Part of a small language model's weights.
Architecture: LayerNorm before each block, tied embeddings.
Each number is 128 + 24 x the weight over the matrix's rms, rounded and kept within 0 to 255. Layers, rows and columns count from 0.

# layer 5 MLP down (transposed), 1280x320, rms 0.0652, rows 1129-1150, columns 0-159
[[188 167  85 175  88 168 138 143 136 126 165 100  94  74 152  83 136 116 150 137  59 105 128 123 167 161 180  71 126 142 155 105  76  97 151 122 130 104 145 119 145 169 124  98 104 151 103 134 125 156  72 107 114 132 141 195 125 191 151 106  99  71 170  89 119 180 160 107 131 121  94  93 107 116 104 151  68 147 113 122 138 119 107  91 127 132 148 145 137  91 156  86 139  82 149  96 140 159 151 106 127 159  74 201 142 131  93 131 173 153  59 157  96 148 156 127  91 116 135 108 139 129 134 117  88 130 165 172 144 124  59 161 119 151  76 134  97 142 180  92 132 145 142 121  71 101 143  99 174 118 167  91 183 144  73 232  94 137 118 113]
 [148 167 150 113 145 119 108 138 127 111 131 127 120 116 173 144 122 124  82  88 117 123 199 148 155 133 141 151 148 113 149 109 131 124 116 126  85 144 125 129 136 103 115 119 145  76 138 125  98 127 130 151 130 130  86 140 161  96 140  97 132 136 127 135 114 125 176 123 153 169 148 159 130 164 120 148 122 111 147 122 119 116 161 142 119 130 144 129 128 121 114 166 159 124 134 128 116 140 127 134 158 131 113 133 142 147 159 134  77 114  88 120 118 122 146 121 146 102 138 103  98 133 124 136 128 166 138 135 138 154 150 124 142 131 123 116 126  88 139 125 125 136 118 141 137 147 119 126 163 126 117 130 115 110 103 150 117 129 107  92]
 [148 133  97 139 195 131 148 121 112 105 100 151 109 141 111  94  97 112 113 150 123 134 137 136 113  67 102 141  68 109 120  78 149 113 122 164 133 125 133 181 143  91 147 134 101 121 156 104 105 139 112 114 119 105 138 126 134 134 134 137 145 125  91 135 112  94 139 123 114 148 143 118 137 103 157 128 124 113 156 118 106 107 102  74 126 139 100  94 126 151 118 159 137 118 145 107 157 135 125 194 121  91 109 119 120 135 191 117 169 117 176 119 117 117 119 150 113 149 122 128 123 188 179 162 112 146 156  88 139 123 122 111 130  95 140  93 190 116 136 176 150 108 133 134 159  76 111 176 105 144 184 156 151 109 154  94 121 137 123 157]
 [142 171 166 158  97  82  69 115  94 151 144 160 169 102 157 126 120 131 144 111  92  92 133  74 121  96  93 132 136 147 121 124 140 138 143 127 110 103 144 177 146 116  68 132 148 139 160 104 149  66 112 147 157 134 139 124 120 147 139 106 131 123 125 131 132 151 121 113  75 114  98 139 117 165 126 122 167 121 144 170  90 133  98 186 147  49 149  76 123 102 148 134 138 138 127 108 140 101 120 117 121 139 122  68 147  96 106  97 174 111 138 177 127 121 128 146 144  94 139 109 101  72 127 138  75 164 171 115 129 118 133 142  96 128 102 148 124 106 117 111 126 105 107 153  92 141 113 117 111 170  96 124  73 134 132 140 165 154 143 160]
 [206 123 121 107 121  97 111 128 120 128 107 101 124 140 141 138 118 134 142 127 125 136 109 132 181 144 142 112 116 134 141 150 129 131 143 130 137 109  97 118 147 143 106 109 157 126 112 133 141 104 132 133 142 140 134 133 146 125 116 116 142 145 138 129 110 128 122 136 129  50 145 122 134 120 155 116 111 124 125 146 116 148 125 112 111 116 103 124 140 137 121 137 119 124 131 129 116 146 151 133 131 119 151 121 128 126 142 117 132 128 126 133 132 120 142 132 156 144 127 143 131 128 124 101 134 127 219 143 112 124 140 143 151 137 132 111 131 139 117 135 179 143 133 137 121 139 140 137 135 129 126 128 126 139 135  91 150 128 130 140]
 [167 140 121 120  74 101  96  87 175 161 104 144  99 121 155 106 115 125 150 130 124 141 158 152  92 104 138 124 150  88 165 120 136 138 141 152 113 135  89 126  77 163  91 146 129 151 102 138 171 146 126 136 116 136 139  94  92 143 130  77 171 121 124 129 169 106 109 139 104  79 109 154  83 119 106 117 113 122 118 142 147  75 112 115 138 131 140 100 112 131 125 121 137 119 115 112 126 110  87 127 157 149 111 133 104 182 171 125 143 132 112 146 133 113 163 114 132 137  97 124 149 136 101 135 122 122 117  98 137 153 169 106 122 115 119 121 134 159 130 149 129 149 125 138 100 117 124 140 168 104 136 162 134 124 155 121 106  85 111 125]
 [143 129 129 162 128 144 159  83 177 116 137  95 105 127  83 141 146 141 129  89 104  88 112 124 165  92 136  83 110 149 152  73 157 117  90 127 105 101 156 136 140 111 172  95 115 123 108 165 108 130 179 135  33  93 123 152 143 152 122 110 143 145 143 157 149 179 133 183  77 125 119 113 118 141 114 155 164 128 161 117 154 142 135 145 157 111  94 179 130 103 107 120 119 150 117  69  96 128 175 150 118 122 123 148 125  97  96 118 117 141 113 115 101 107 174 119 131 158 136 109  97  80  90 127 132 118 128 118 143 110  99 119 133 165 117 135 118 121  93  49 140  98 118 176  80 110 128 125 105 110 158 132 150 100 143 135 111 148  93  49]
 [124 102 101 118 103  96 179 150 136 133 107  92 154 136 104 168 120 153  67 100 102  66 120 136 125 111 136 146 146 202 114  90 139 100 137  62 120 103 157 187 137 126 137 151 156 146 145 112 129 123 126 137 124 134 107 131 129  96 170 162 130 111 152 127 134 150  94 150 115 157 142 117 135 137 117 132 155  94  85  97 113 133 171 123 155 162 100 124 190 126 121 135 130 162  91 101 116 145 143  85 140 124 129 174 161 112 123  99 168 145 101 107  90 131 122 106 142 132 165 109 128  84 122 149  44 137 185 152 136 116 132 119 104 114 157 116 122 121 167 102 135  82  90 155 140 125 126 125 112 122  81 128 128 139 109 141  94 163 104 142]
 [123 119 118 150 139 141  72 119 112 132 164 123 124  83 103 136 152 168  89 118  90 121 125 137 150 119 144 103 114 136  88 136 157 161 111 134 144 150 120 195 151 152  87 147 117 115 112 138 164 143  96 117 110 131 140 125 164 121 107 131 130 129 136 163 113 126 156 113 120 110 119 113 146 136 147 159 138 162 113 112 129  87 100 143 103 138 122 139 105 111 102 163 129 118 107 114 160 120 122 174 155  96 163 107 117 107 144 149  82 141 132 141 106 183 112 137 132 120 139 162 130 106 159 127 108 123 159 119 119 140 152 168 138 115 136 129 147 129 142 156 134 145 145 156 128 124 137 124  99 152 104  96 115 157 141 151  82 123 146 101]
 [ 97 131  76 141 115 128 160 150 130 126 111 136 106 102 111 106 145 108 153 148 158 115  88 131 134 118 138 113 166 119 136 130 118  73 112 121 126 121 117 143 127 137 155 127 105 136 120 113 160 135 126 110  91 157 133 130 119 128 161 134 109 158 148 110 145 133 117 109 118 122 163 128 113  84 124  91 132 125 133 126 157 168 132 130  99  78 130 158 129 135 118 111 131 117 138 116 145 160 140 150 124 133 127  96 107 125 144 153 147 171 116 113 140 113 123 125 156 123 121 136 126 145 132 109 150 125 137 157 105 113 138 113 116 115 137 162 124 125 122 104 128 111 141 141  91 128 124 124 141 119 141 112 117 132 139  91 134 106 117 149]
 [ 90 133 124 123 137 122 123 118 105  85 151  82 111 171 156 123 143 152 137 135 107 127 171 123 103 138  92  94 146 130 127 100  97 121 113 104 160 149  96 121 122 116  98 110 102 128 133 128 119 154  81 174 122 180 142 166 157 192 163 146 117 117  94 114 125 129 148 118 144 132 120 163 128 129 133 111 135 159 130 119 101 162 122 137 124 146 125 127 134 137 174 115 133 115 184 144 130 151 124 152 133 172 127 143 112 109 135 120 110 153 140 125 116 141 113  78 111 100 112 130 123 149 115 144  89 131 118 156 116 116 144 122 132 125 129 125 130 117 149 128 119 118 116 110 140 105 135 160 128 119 123 129 155 140 166 140 143 158 121 108]
 [111 137 125 149 125 106 106 148 162  76 164  97 159 133  89 150 127 115 107 128 121 111 142 120 139 116 130 129 112  97 134 121  94 137 133 129 141 150 136 130  99 129 126 166  99 139  82 104 185 140 140 157 151 106 155  97 144  99 125 126 118 115 120 104 136 142 138 109 133 145 106 115 156 135 109 115  94 113 138 115 165 118 130 117 154 121 128 160 126 113 144 118 115 102 106 121 118 129 140 133 129 141 131 119 132 126 146 100  98 125 116 110 151 133 147 101 147 123 138 113 141 117 114 123 112 127 152 117 127 155 112  99  91 150 128 174 184 136 112 111 132 151  92 110 131 159 161 111 114 108 132 138 125 160 132  99 134 165 128 115]
 [116 136 110 173 132 109 138 128 117 195 155 147 184 143 143 137 113  99 130 167 104 100 151 105 119 131 107 109 190 131 167 118 120 121 133 128 136 105 132 136  99 139 122 120 127  83 124 145 100 143 143 123 134 151 146 116 128 103 107 109 101 130 147 162 153  92 169 159 131  82 131 166 155 176 146 154  90 131 188 100 122  99 116  95 135 131 155 121 119 169 115 115 149 127 102 149 124  99 145 105 110 103 141 119 157 116 195 108 147 113  94 106 143 157 107  87  91  67 155  81 169 111 133 110 108 105 123 137 143 101 143 173  96 105 121  98 112 113 126 125 117 142 112 101 129 127 150 129 105 127 147 120 134 141 133 125 121 172  85 158]
 [145 115 144 155 149 154 131 108  89 102 126 143 144 117 139 123 122 148 159 140  79 124 136 144  85 138 157 117 137 124  84  94 108 123 121 121  63 102 140 134 121 118 109 131 116  71 148 156 118 122 125 147  83 136 134 129 141 137 134 150 148 109 142  93 116 135 157 157 138 141 148 119  94 157 123 152 103  79 119 138 124 173 125 114 105 167 115  95 141  89 118 108 129  94 128 136 183 157 128  85 111 109 121  95  93 142 156 112 158  92 162 122 137 155 115 159 162 136 131 121 112 124 113 134 108 119 156 135 121 144 142 137 138 123 106 146 103 124 110 167 134 107 139 165 173 147 137 130 166 148 136 115 112 155 184 133 113  75 142 163]
 [110 100 126 162 126 151  95 120 107 146  58 105 108 140 117 115 130 120 147 108 137 134 102 162 106 107 167 123 135 129 144 142 139 127  77 128 128 122 160 117 131 132 124 116 103 153 162 109 136 125 101 141 167  85 171 126 113 126 185 131 112 139 143 120 127 121 132  85 122 124 119 161 141  94 128 109 127 146 125 123 140 146  90 119 136 126 159  99 165 102 130 131 127 116 139 134 121 101 113 145 141 138 144  87 124 113 138 152 125 127 154 142 144 151 148 160 124 148 105 150  98 169  76 118 107 161 138 100 103 131 164 149 108  96 127 101  76 155 138 121 123 149 153 108 148 125 125 141 136 158 137 124 116 146 119 135  85  79 106  99]
 [143 112 111 105 109  93  88 150 122  97 133 138 197 120  97 130 152  98 121 174 126 105  80 124 144  68 134 152 103 110 116 134 130 118 133 103 175 108 169 113 108 158 163 135 107 152 117 112 105 119 115 172 137  68 169 133  65 127 125 133 136 144  50 116  97 137  78 153 157 148 128 146 128  83 121 117 122 104 130 141  91 129 136 147 114 168 119 125  90  78 173 139 146 110 155 153 140 135 132 178 120 120  96 158 141 139 166  93 111 181 125 138 107 106 113 119 143 113 142  77 136 125 122 144 113 150  91 125 154 126 106 147 114 114 149 122 149  94 134 137 129 101 160 100 152  98 125 120 120 150 122 168 118 165 127 134 139  54 193 158]
 [150 147 149 112 120 127 169 114 112 122 145 115 124 152 140 121 107 135  84 110 144 118 122 147 140 100 131 136 101 117  78 126 198 118 160 135 122 118 122 164 143 141 140 117 151 104 132 139 171 173 154 137 105 100 118 118 103 125 139 180 109 134 139 115 111 116 127 107 109 118 111  92 119  94 143 153 144 110 155 115 137 108 131  52 130 128 148 115 150 114 108 125 140 122 113 133 173 125 120 125 201 120 143 120 152 107 130 127 127 137  89 145 162  90 143 131 102 121 125 125 159  68 151 164 138 134 174 144  84 135 150 155 166 168 134 136 119 187 128 111 140 111 148 133  94 125 104 126 115 117 128 136 119 112 102  84 114 131 128  95]
 [ 76 137 109 160  85 167  98 127 107 102 149 104 160 115  91 134  99 117 150 125 128  88 108 124 106 109 167 151 106  92 125 132 128 131 133  81 145 148  96 128 120 116  58 179 131  69 163 183 144 149 122 112 135 147 158 123 129 167 120 101 114 177 162 156 103 147 185 147 172 161 129 112 183 112 126 102  82 110 100 168 183 118 126 183 181 141 138 146 125 126  86  71 118 168 138 117 127 132 135  97 131 129  94 117 104 140 123 109 142  93 139 122 134 159  99 127 112 110 136  85 126 118 126 141 129  69 114 139 145 109 175 151 111 100 124  94 196 125 140 142 122 134 121 128 109 148 128 118  71 116 117 106 110 142 124 117 155 144 126 114]
 [123 176  99  86 138 146 111 124  99 122 126 179 138 108 103 149 153 139 140 171 115 133 150 157 131 139 113 131 148 119 151 137 135  73 108 136 100  87 128 125  88 117 118 130 131 143 115 132 129 110 113 128 162 104 134 125 122 148 139 107 138 139 107 134 148 103 121 101 111  63 141 135 151 122  99 123 108 132  98 163 169 142 110 168 134 103 127 103 115 128 131 138 105 123 128 132 119  92  97  91 128 167 144 154 102  91 160 143 134 109 127 116 137  98 119 132 134 108 177 125 140 149  72  88 134 144 170 112 151  93 132 113 104 176 160 118 107 150 134 151 144 113 120 135 150 131 127 131 121 111 135 146 115 111 124 112 113 101 141  78]
 [ 97 133 119 128 127 129 178 143 110 143  99 106 103 114 101 188 181 123 114 154 107 135  88 130 127 154 132 148 129 131 143  86  93 102 135 141 160 157 142  74 115  84 110 133 106 133 107 138 133 139 109 142 131 128 150  89 135 118 111 145 107 136 143 162 112  70 116 158 140 125 145 148 123 131  77 102  99 130 132 112 142 153 114 159 141 148 105 106 153  80 113 136 116 107 127  98  54 136 128 103  84 156 109 103 161 107  96 121  91 131 143 130 133 135 181 123 133 129  92 149  85 124 159 101 152 110  95  88  80 154 145 125 108 117 119 102 117 119  91 192 136 194 165 129 130 141 121 114 131 166 187 168  95 105 106 168 146 105  80 190]
 [136 120 151 163 119 117 142 124 124 148 138 106 121 160 103 131  76 121 152 175  89 158 144  97 131 133 125  98 140 102 104 154 108 105 105 120 134 139 139 107 143 137 102  99 123 122 121 142 142 101 110 148 170 123 111 127 100 137 138 108 119 106 111 115 109 116 138  86 158 126 154 156 143 103 134  97 114 130  94 125 110 110  98 126 115 113 149 121 121 133 122 122 120 133 125 128 143 129 125 128 128 109 111 117 106 109 128 115 109 140 152 155 134 152 131 160 148  99 129 132 145 151  90 143 126 122 140 117 138 113 163 132 110 105 154 137  85 149 101 109 130 152 186 124  96  99 151 101 141 122 130 145  99 155 125 130 118 113 150 153]
 [137 120 128 134 126 138 141 112 113 105 138 139 129  95 155 121 135 120 148 116 149 111 131 107 146 122 155 136 117 111 119 131 141  97 164 139 139  99 146 137 133 138 141 144 133 117 131 148 147 150 111 140 108 121  89 129 120 122 107 144 121 151 152 145 150 136 118 122 139 132 124 127 108 128 175 129 136 118 149 114 132 131  87 137 125 106 128 145 128 159 126  99 127 126 132 125 159  98 111 148 112 129  95 157 130 118 120 103 128 118 137 139 129 147 130 140 141 137 148 131 133 135 142 143 133 122 121 122 147 139 130 107 115 137 102 105 160 119 122 110 116 150 123 124 122 123 134 136 127 123 124 112  91 124 131 133 115 124 136 119]]
# layer 5 MLP up, 1280x320, rms 0.0761, rows 1130-1150, columns 0-159
[[ 89 123 129 135 156 133 133  99 109 105 130 107 157 148 143  98 132 110 125 113 121 134  71 142  88 144 134 134 123 131 111 145 128 169 100 134 138 121 153 104 113 135 142  83 124 128  99 147 130 139 119 108  79 134 120 132 102 109  95 147 152 106 111 122 170 116 135 133 138 137 147 131 103 127 123 159 140 147 119 169 136 131  94 120  90 148 122 138 144 107 128 104 145 170 123 133 139 123 137 123 163 103 132 114 151 134  72 152 162 133 138 114 105 130 142  95 127 102 164 139 103 185 116 104 142 107 106 148 114 123 105 125 107 141 129  78 132 108 113 107 111 124 130  98 147 128 154 143 113 136 122 145 119 124 143 165 176 136 108 150]
 [103  99 128 127 103 136 123 144  88 149  74  64  95 123 122 193 162 135 156  95 119 119 109 152 129 141 114 133 126 109 109 162  96 121 146 140 108 153 108 113 150 136 120 131 112 130  88  95  97 101 118 142 117 129 111 153 186 124 146 151 129  97 104 119 109 106 129 104 167 166 161 133  92  76 125 125 129 113 142 151  93 135 145 129 121 140 116 112 147  98 152 126 147 126 111 103 101 209 152 124 143  78 120 105  98  77 196 103 146 127 154 103 178 123 203 106 178 105  79  99 109 163 106  87 145 120 107 126  80 125 130 120  93  92 130 134 100 116 125 105 126 115 122 138 132 147 142 119 169 136 106 137 129  81 120  82 130 143 107 109]
 [112 116 102 127 140 129 139 163  87 145 109 117 102 133 133 146 149 115 124 135 123 100  62 126 134 132 150 144 157 136 162 154 182 124 140 143 104 164 136 124 130 162 170 102 162 129 114 154 160 156 139 146 130 164 166 170 132 118 130  71 164 146 122 115 118 125 146 151 184 119 124 130  91 189 125 128 147 100 121 119 143 135 132 103 148 154 135 155 125 106 138 140 138 151 156 110 100 110 101 139 156  93 124 103 149 189  88  97 137 114 115  98 142 110 102 128 123 115 137  63 162 121 107 103 148 125 126 120  99 119 111 140 158 124 201 121 105 166 146  98 103 158 130 185 167 148 108  87 101 155 117 123 125 142 158 140  98 128 143  90]
 [142 117 127 105 124  97 126 101 119 149 110  93 146 152 150 141 141 123 155 127 134 118 136 134 145 132 157 116 105 116 134 145 121 147 155 104 150 135  86 137 138 135 119  90 137 125 118 157 122 106 154 150 140 169 115 113 156 136 100  85 129 165 154 108  90 144 127 142 114 101 167 126 140  90 184  51 121 122 140 151 126 180 110  98  95 117 110 103 149 155 115 147 126  94 110 149 112 133 156 118 123 106 192 127 121 108 108 128 149 148 137 130 147 140 130 111 166 145 117 124 168 139 130 118 136  96 138 139 118 107 137 147 132 132 133  97 141 136 118 137 120 156 137 149 105 148 143 163 139 125 133 133 128 142 168  91 149 124 112 140]
 [128 120 124 117 102 141 114 137 166 128 129 135 129 134 106 123 135 131 137  97 168  98 115 143 132 194 112 144 126 131 146 189 115 155 166 144 156 107 128 126 165 106 127 142 126  89 109  86 145 173 176 163 131 135 129 111 110  99 111 126 121 100 143 123  98 112 138 168 137 112 108 101 168 147 143  87 141  77 157 140  68 171 147  92 102 118 103 146 154  97 162 121 168 131 134 156 125 167 127 130 112  74 121 161 175 175 164  80 116 157 133 135 104 127 144 133 172 144 114 133 137 132 144 134 128  98 122 139 112  79 106 133 120 134  88 104 146 114 144 137 151 131 159 134 125 112 124 128 127 100 132 129  87 127 146 109 125 102 101 101]
 [130 163 126  97 134 123 164  96 166 162 117 120  80 139 147 157 125 151 151 184 132 122 101 105 121 158 133 146 124 179 140 106 119  94 157  78 150 110 130 136 174 146 108 148 127 130 108 121 135 113 144 122  93 147 117  99 185 161  88 110 157 175 158 116  49 136 151 104 114 129 131 142 157 145 117 124 159 128 115 113 107 135 131 119 126  90 107 131 118 100 148 128 154 100 109 120 137 135 130 118 155 130 138 127 119 161  84 148 133 150 122 116 113 103 140 132  87 107  85 131 103 117 149 168 144 109 124 178 124 137 122 116 144 131 112 152 161 129 103 103 125 154 154 172 115  99 122 159 121 137 182 146 124 113 169 119 141  93 101 112]
 [102 122  65 124 149 144 163 132 121 121 128 100  96  89 136 140 132 108 135  85 119 113  64 136 124 126 103 136 130 100 108 130 120 150 138  60 139 127 162 104 182 137 163 111 164 129  95 146 128 152 120 150 134 180 161 135 146 117 119  64 117 125 130 137 139 125 151 181 172 141 195  97  79  90 205 146 170 111 113 147 122 107 139  88 139 124 123 122 115 108 112 108 141 160 141 187 121  86 111 117 150  74 153 119 114 147 120 122 174 148 141 128 162 133 111 127 122 151 100 154 140 160 103 145  92  88 115 145 126 112 139  82 140 102 139  90 116 125 122  84 151 133 122 130 109 142 144  95  98 144  73 129  87 139 137 160 118 145 112 152]
 [124 147 138  98  78 137  85 131 158 143 111 123  92 133 130 136 144 131 129 162 165 141 118 153 160 149 142 146 106 125 150 137 163 142 171 140 153 122 119  90 131 197 100 163 102 163 105 157 157 135 118 107 148 140 135 109  92 102 100 120 128  88 135  98 129 140 117 145 148 128 151 100 112 125 122 143  90  99 122 125 107 174  87 136 142 130 100 177 127 135  98 127 139 140 108 128 101 154 147 113  95 125 125 137 135 103 113 136 127 143 123 103 131 109 147  83 162 139 135 144 134 101 101 128 173 100 141 140 140 115 147 112 131 194 125 147 150 114 130  87 121 129 136 164 131  81 135 125 131 160  83 135  94  87 109 110 166 114 139  98]
 [119 125 104 116 141 135 102 147 128 124  95  98 112 144 138 144 143 111 155 129 126  73  64 148 123 126 128 147 143 112 147  92 110 115 105  99 105 145  81 121 131 124 165 126 121 140 132 136 134 133 112 129 114 152 131 114 119 141 136 162 175 119 135 172 142 112 180 111 125 143 178 123 136 109 115 115 174 132  75 165 139 121 101 127 134 136 104  87  95 133 117 115 163  95 147 151 152 171 136 134  90 143 103 128 157 145 126  86 120 111 165 132 105 156 155 105 166 106 140 113 119 151 161 110 101  72 117 141 108 130 140 116 189  96  98 137 147 116 129  99 115 163 137 110 147 157 135 133 147  84 113 116  84 140  95 126 123 160 107 138]
 [148 125 130  96 101 157 115 129 155 139 154  99  97 136 158 132 142 150 152 129 128 162 142 143 133 140 110 149 132 100 122 106 154 155 124 141 140 128 110 169  90 152 112 160 121  89 137 159 105  97 123 124  99 104 148 153 154 194  87 147 158 135 152 106 144 147 124 110 100 131 150 150 113 133 115 133 130 131  97 135  87  97 147 118 113 119  89 123 109 112 142 145 125  93 111 114 124 156 159 107 138 160 119 121  99 117 131 113 115 141 130 135 144 127 116 137 157 123 131 159 118  91 127 130 139 147 110  87 106 121 129 112 131 148 116 116 137 155 154 156 136 160 123 123 127 166 129 131 143 131 140 122 108  99 125 130 142 125 131  89]
 [142 138 106 125 130 147 137 121 133 127  91 139 110 113 151 119 143 155 155 134 147 120 123 132 137 132 114 120 153 105 124 125 150 117 149 133 118 134 144 112 128 127 127 124 176  91 149 146  98 104 122 150 139 142 105 154 152  96 110 139 129 142 109 115 113 109 120 136 124 125 144 140  99 125 135 135 128 108  94 140  98 154 113 128 115 136 116  95 156 119 113 117 148 153 125 131 119 148 119  96 140 124 123 144 137 142 113 141 131 136 129 134 114 130 153 161 124 157 121 125 123 148 120 134 149 129 132 150 126 136 112 111 126 118 110 118 111 119 118 129 116 120 147 143 128  92 140 146 121 119 129 108 122  88 119 121 126 114 111 122]
 [121  98 117 142 116 131 122 131 113 134  56 103 112 148 170 109 113  91 150 125 151 113 157 128 127 148 115  83  84 111 144 131 137 185 106 105 106 103 106 110 161 171 113 121 105  85 163 103 100 132 112  81 153 137 116 117 103 127  79 147 152 126 105 121 140 123 163 137 114 145 109 146 137 159 157 146 154 116 103 116 125 156 125 101 131 140 131 165 125 111 151 153 152 151 100 119 104 112 147  88 156 111 123  75 123 127 141 149 152  94 159 178 124 151 148 127 144 100 105 137 145 133 150 135 139 131 106 135 157 142 163 135 221 116  91 109 142 141 119 130 121 180 153 123 120 119 144 117 147 153  96 130 140 132 101 142 159 145 101 136]
 [127 102 101  90  97 172 128 122 145 109 133 106  62 148 113 129 125 129 129 130 152 131 115 157 156 148  84 107  78 118 142 136 106 123 156 125 159 116 140  99 165 157 115 119 164 110  83 142 155  93 130 146 153  97 124 137 162 121 103 126 114 154 171 154 103 118 135 124 111 125 141 115  96 134 147 128 162 114 131 151 138 120 166 138 138 142 135 141  84 109 177 132 132 142 151 114 132 102 117 121 137 150 131 149 144 159 147 141 106 148 116 148 141 100 107  78 126 149 118 137 157  96 155  97 153 131 132 177 130 104 158 133 137 188 148 119  98 146 145 137 134 148  97 142 111 125 118 161 124 140 111 132 134 116 134 116 102 112 121 115]
 [124 149  91 101 110 125  76  95 116 131 108 118 147 139 110  87 136 100 131 156 132  93 126 152 135 126 161 129 142 123 131 137 158  95 160 137 139 111 139 148 136 164 158 146 126 127  94 128 171 107 140 110 131 111 103 146 163 158 137  91 143 153 121  96  90 113 134 130 145 150  94  97 119  59 138  89  96 136 147 137 128 172 154 141  95 129  98 126 129 141 123 152 128 160 130 107 126 129 114 103 118 176 131 114 127 101 122 109 164 136 109 164 135 135 105 111 142 135 128 182 101 144  83  97 103 151 117 144 153  62 121 160 151 143 139 127 132 160 113 121 116 121 156 141 115 119 128 105 146 124 159 103 141 167 139 108 120 117 106  89]
 [121 113 114 107 159 132 145 167 162 137 102 103 110 135 149 153 126 146 148 121 144 125 120 115 138 160  76 163  73 160  97 122 143 109 194 125 114  96 158 104 133 194 142 121 133 109 152 127  90 156 146 153 113 154 118 114 111 113  96 139 122 140 124 126  54 121 156 113 125 131 146 138 147 177 108 163  84  74 102 103 108 114 142 124 146 111 102 152 120 116 132 108 171 112  74 188 163 141 129  74 183 136 118 103 129 126 106 141 113 157 150  91 160 113 108 154  94 112 107 124 129 130 126 165 124 123 125 100 101 149 116 130 143 142 106 112  91 139 110 137 116 127 126 142 123 124  95  70 108 146 153 164 145  94 136 120 140 122 115 129]
 [140 132 132 123 155 139 121 131 121  81 120 114 108 154 123 145 121 133 149 149 122 130 106 135 147 195 121 109 155 147 153 150 107 143 118 117 138 118 122 149 145 140 111 100 129 114 113 127 169  71 146 162 113 100 157 155 124 150 132  82 139 176 169 133 129 128 159 130 116 124 104 143 160 125 138  97 135 107 121 167  89 126 113 128  96 116 159 136  95 103 167 143 141  99 115 113 158 145 135 126 108 102 151 162 110 153 137 160 140  62 130 123 109 168 117  79 160 126 143 112 115 127 131 124 100 112 130 152  99 134 133 152 123 122 136 115 102 174 147 122 105 131 183 125 133 148 118 105  73 180 151 161 139 103 113 112  98 106 139 105]
 [124 146 159  60 103 128 168 151 121  97  79 164 124 109 144 123 180  83 138 126 157 121  74 112 123 182 128 124 111  93 103 186 118 104 113 102 128 156  90 110 112 132 155 125 106 134 142 108 124 108 124 127  98 153 120 116 121 108 103 117 155 114 152 127 125 110 106  95 109 131 107 129  75 101 118 126 125  87 111 180 118 153  92 148 119  96 158 159 168 118 125 140 122 191 139 105 164 188 154 138 109 110 168 116 176 131 129  83 114 164 150 102 144 122 148 144 122 183  95 122 107 104 130  92 133 143 116 142 118 117 139 114 147 114 114 118 133 134  85 159 115 134 125 109 111 148 108 146 160 116 166 119  80 151 123 114 148  95 115 123]
 [131 150  98 108 115 174 110 158 102 124 124 141 140 126 120 156 186 117 157 150 105 132 120 127 115 130 131 100 166 130 108 148 114 151 122 135 112 112 149 160 143 138 135 112 133  95 128 124 157 115 149 123 139 131 110 143 174 154 102 122 122 152 122 133 133 135 123 123 161 121 119 126 156 124 142 132 102 104 113 149 115 183 141 156  79 136  97 111  97 112  88 114 141 128 128 168 147 130 119 106 148 132 139 144  93 155 118 119 141 114 139 136 139 144 150 111 178  75 156 133 114 140 120  88 111  96 152 129  98 131 133 101 128 131 144 104 123  86 144 148 126 152 103 160 159 110 129 142 168 129 110 123  92 123 165 111 143  98 151  78]
 [140 144 114 111 173 111 106  83  84  76 125 118 149 121 126 120 156 112 163 107  93 135 143 120 152  97 119 129 159 131 139 167 127 101 158 104 164 122  89 159 133 178 135  90 153 123 167 114 124  87 106 166  86 169 136  94 150  88 120 140 120 141 163 178 123  56 165 122 134 142 104 120 121  71 123 105 114  91 122 111 145 178  97 129 142 119 153 131 126  65 159 157 132 144 141 158  97 147 162 135 140  50 125 120 138 154 104 150 177 120 143 134 156 152 127 122 122 116 125 146 127 120 131 160 139 121 110 193 101 129 119 100 149 139 118 132 120 131 148 141 119 154 177 154 165 136 101 149 142 132 111 112 111 118 152 104 156 135 110  74]
 [118 116 110  89 127 121 110 127 127 118 138 142 152 142 123 123 120  99 105 140 149  85 132 126 102 141 111 151 115 148 162 119 106 150 127 143 146 125 116 132 143 170  97 118  96 149 138  90 117 119 141 111 117 117 176 131 121 126 118 116 111 142 151 129 143 138 132 164 130 123 125 116 117 140 126 121 140 127 165 136 123 121 135 117 155 157 136 154  96 119 155  94 128 124 124 141 108 130 120 117 111 167 137 111 110 114 116 104 122  94 141 148 154 108  86 117 128 151 116 114 128 133 108 124 146  97  89 120 108 132 132 123 134 129 156 153 141 103 107 140 125 131 149 124 171 149 157 123 125 143  97 104 113 132 124 130 134 150 114 121]
 [135 185 109 135 138 131 153 113 144 156 110  96  93 137 156 149 124  97 114 115 148 131 129 123 142 131 155 160 133 155 174 129 124 119 147 120 155 121  94 128 165 105 127 139  98  92 139 136 131 146 129 119 133 121 140  90 150 137 140 158 155 107 133 122 123 144 117 116 110 133 120 138 143 110 131 113 114 171  98 139  72 153 120 143 160  91 145 141 153 136 119 115 117 116  94 140 135 116 159 139 112 140 166 108 163  97 118 133 128 104 141 144  94 142 111 113 148 103 142 156 134 125 139 116 128 123 126 131 153 146 171 119 136 139 103 124 115  96 116 152 141 139 191 178 103 135 107 111 156 138 127 124 146 147 116 142 166 110 114 125]]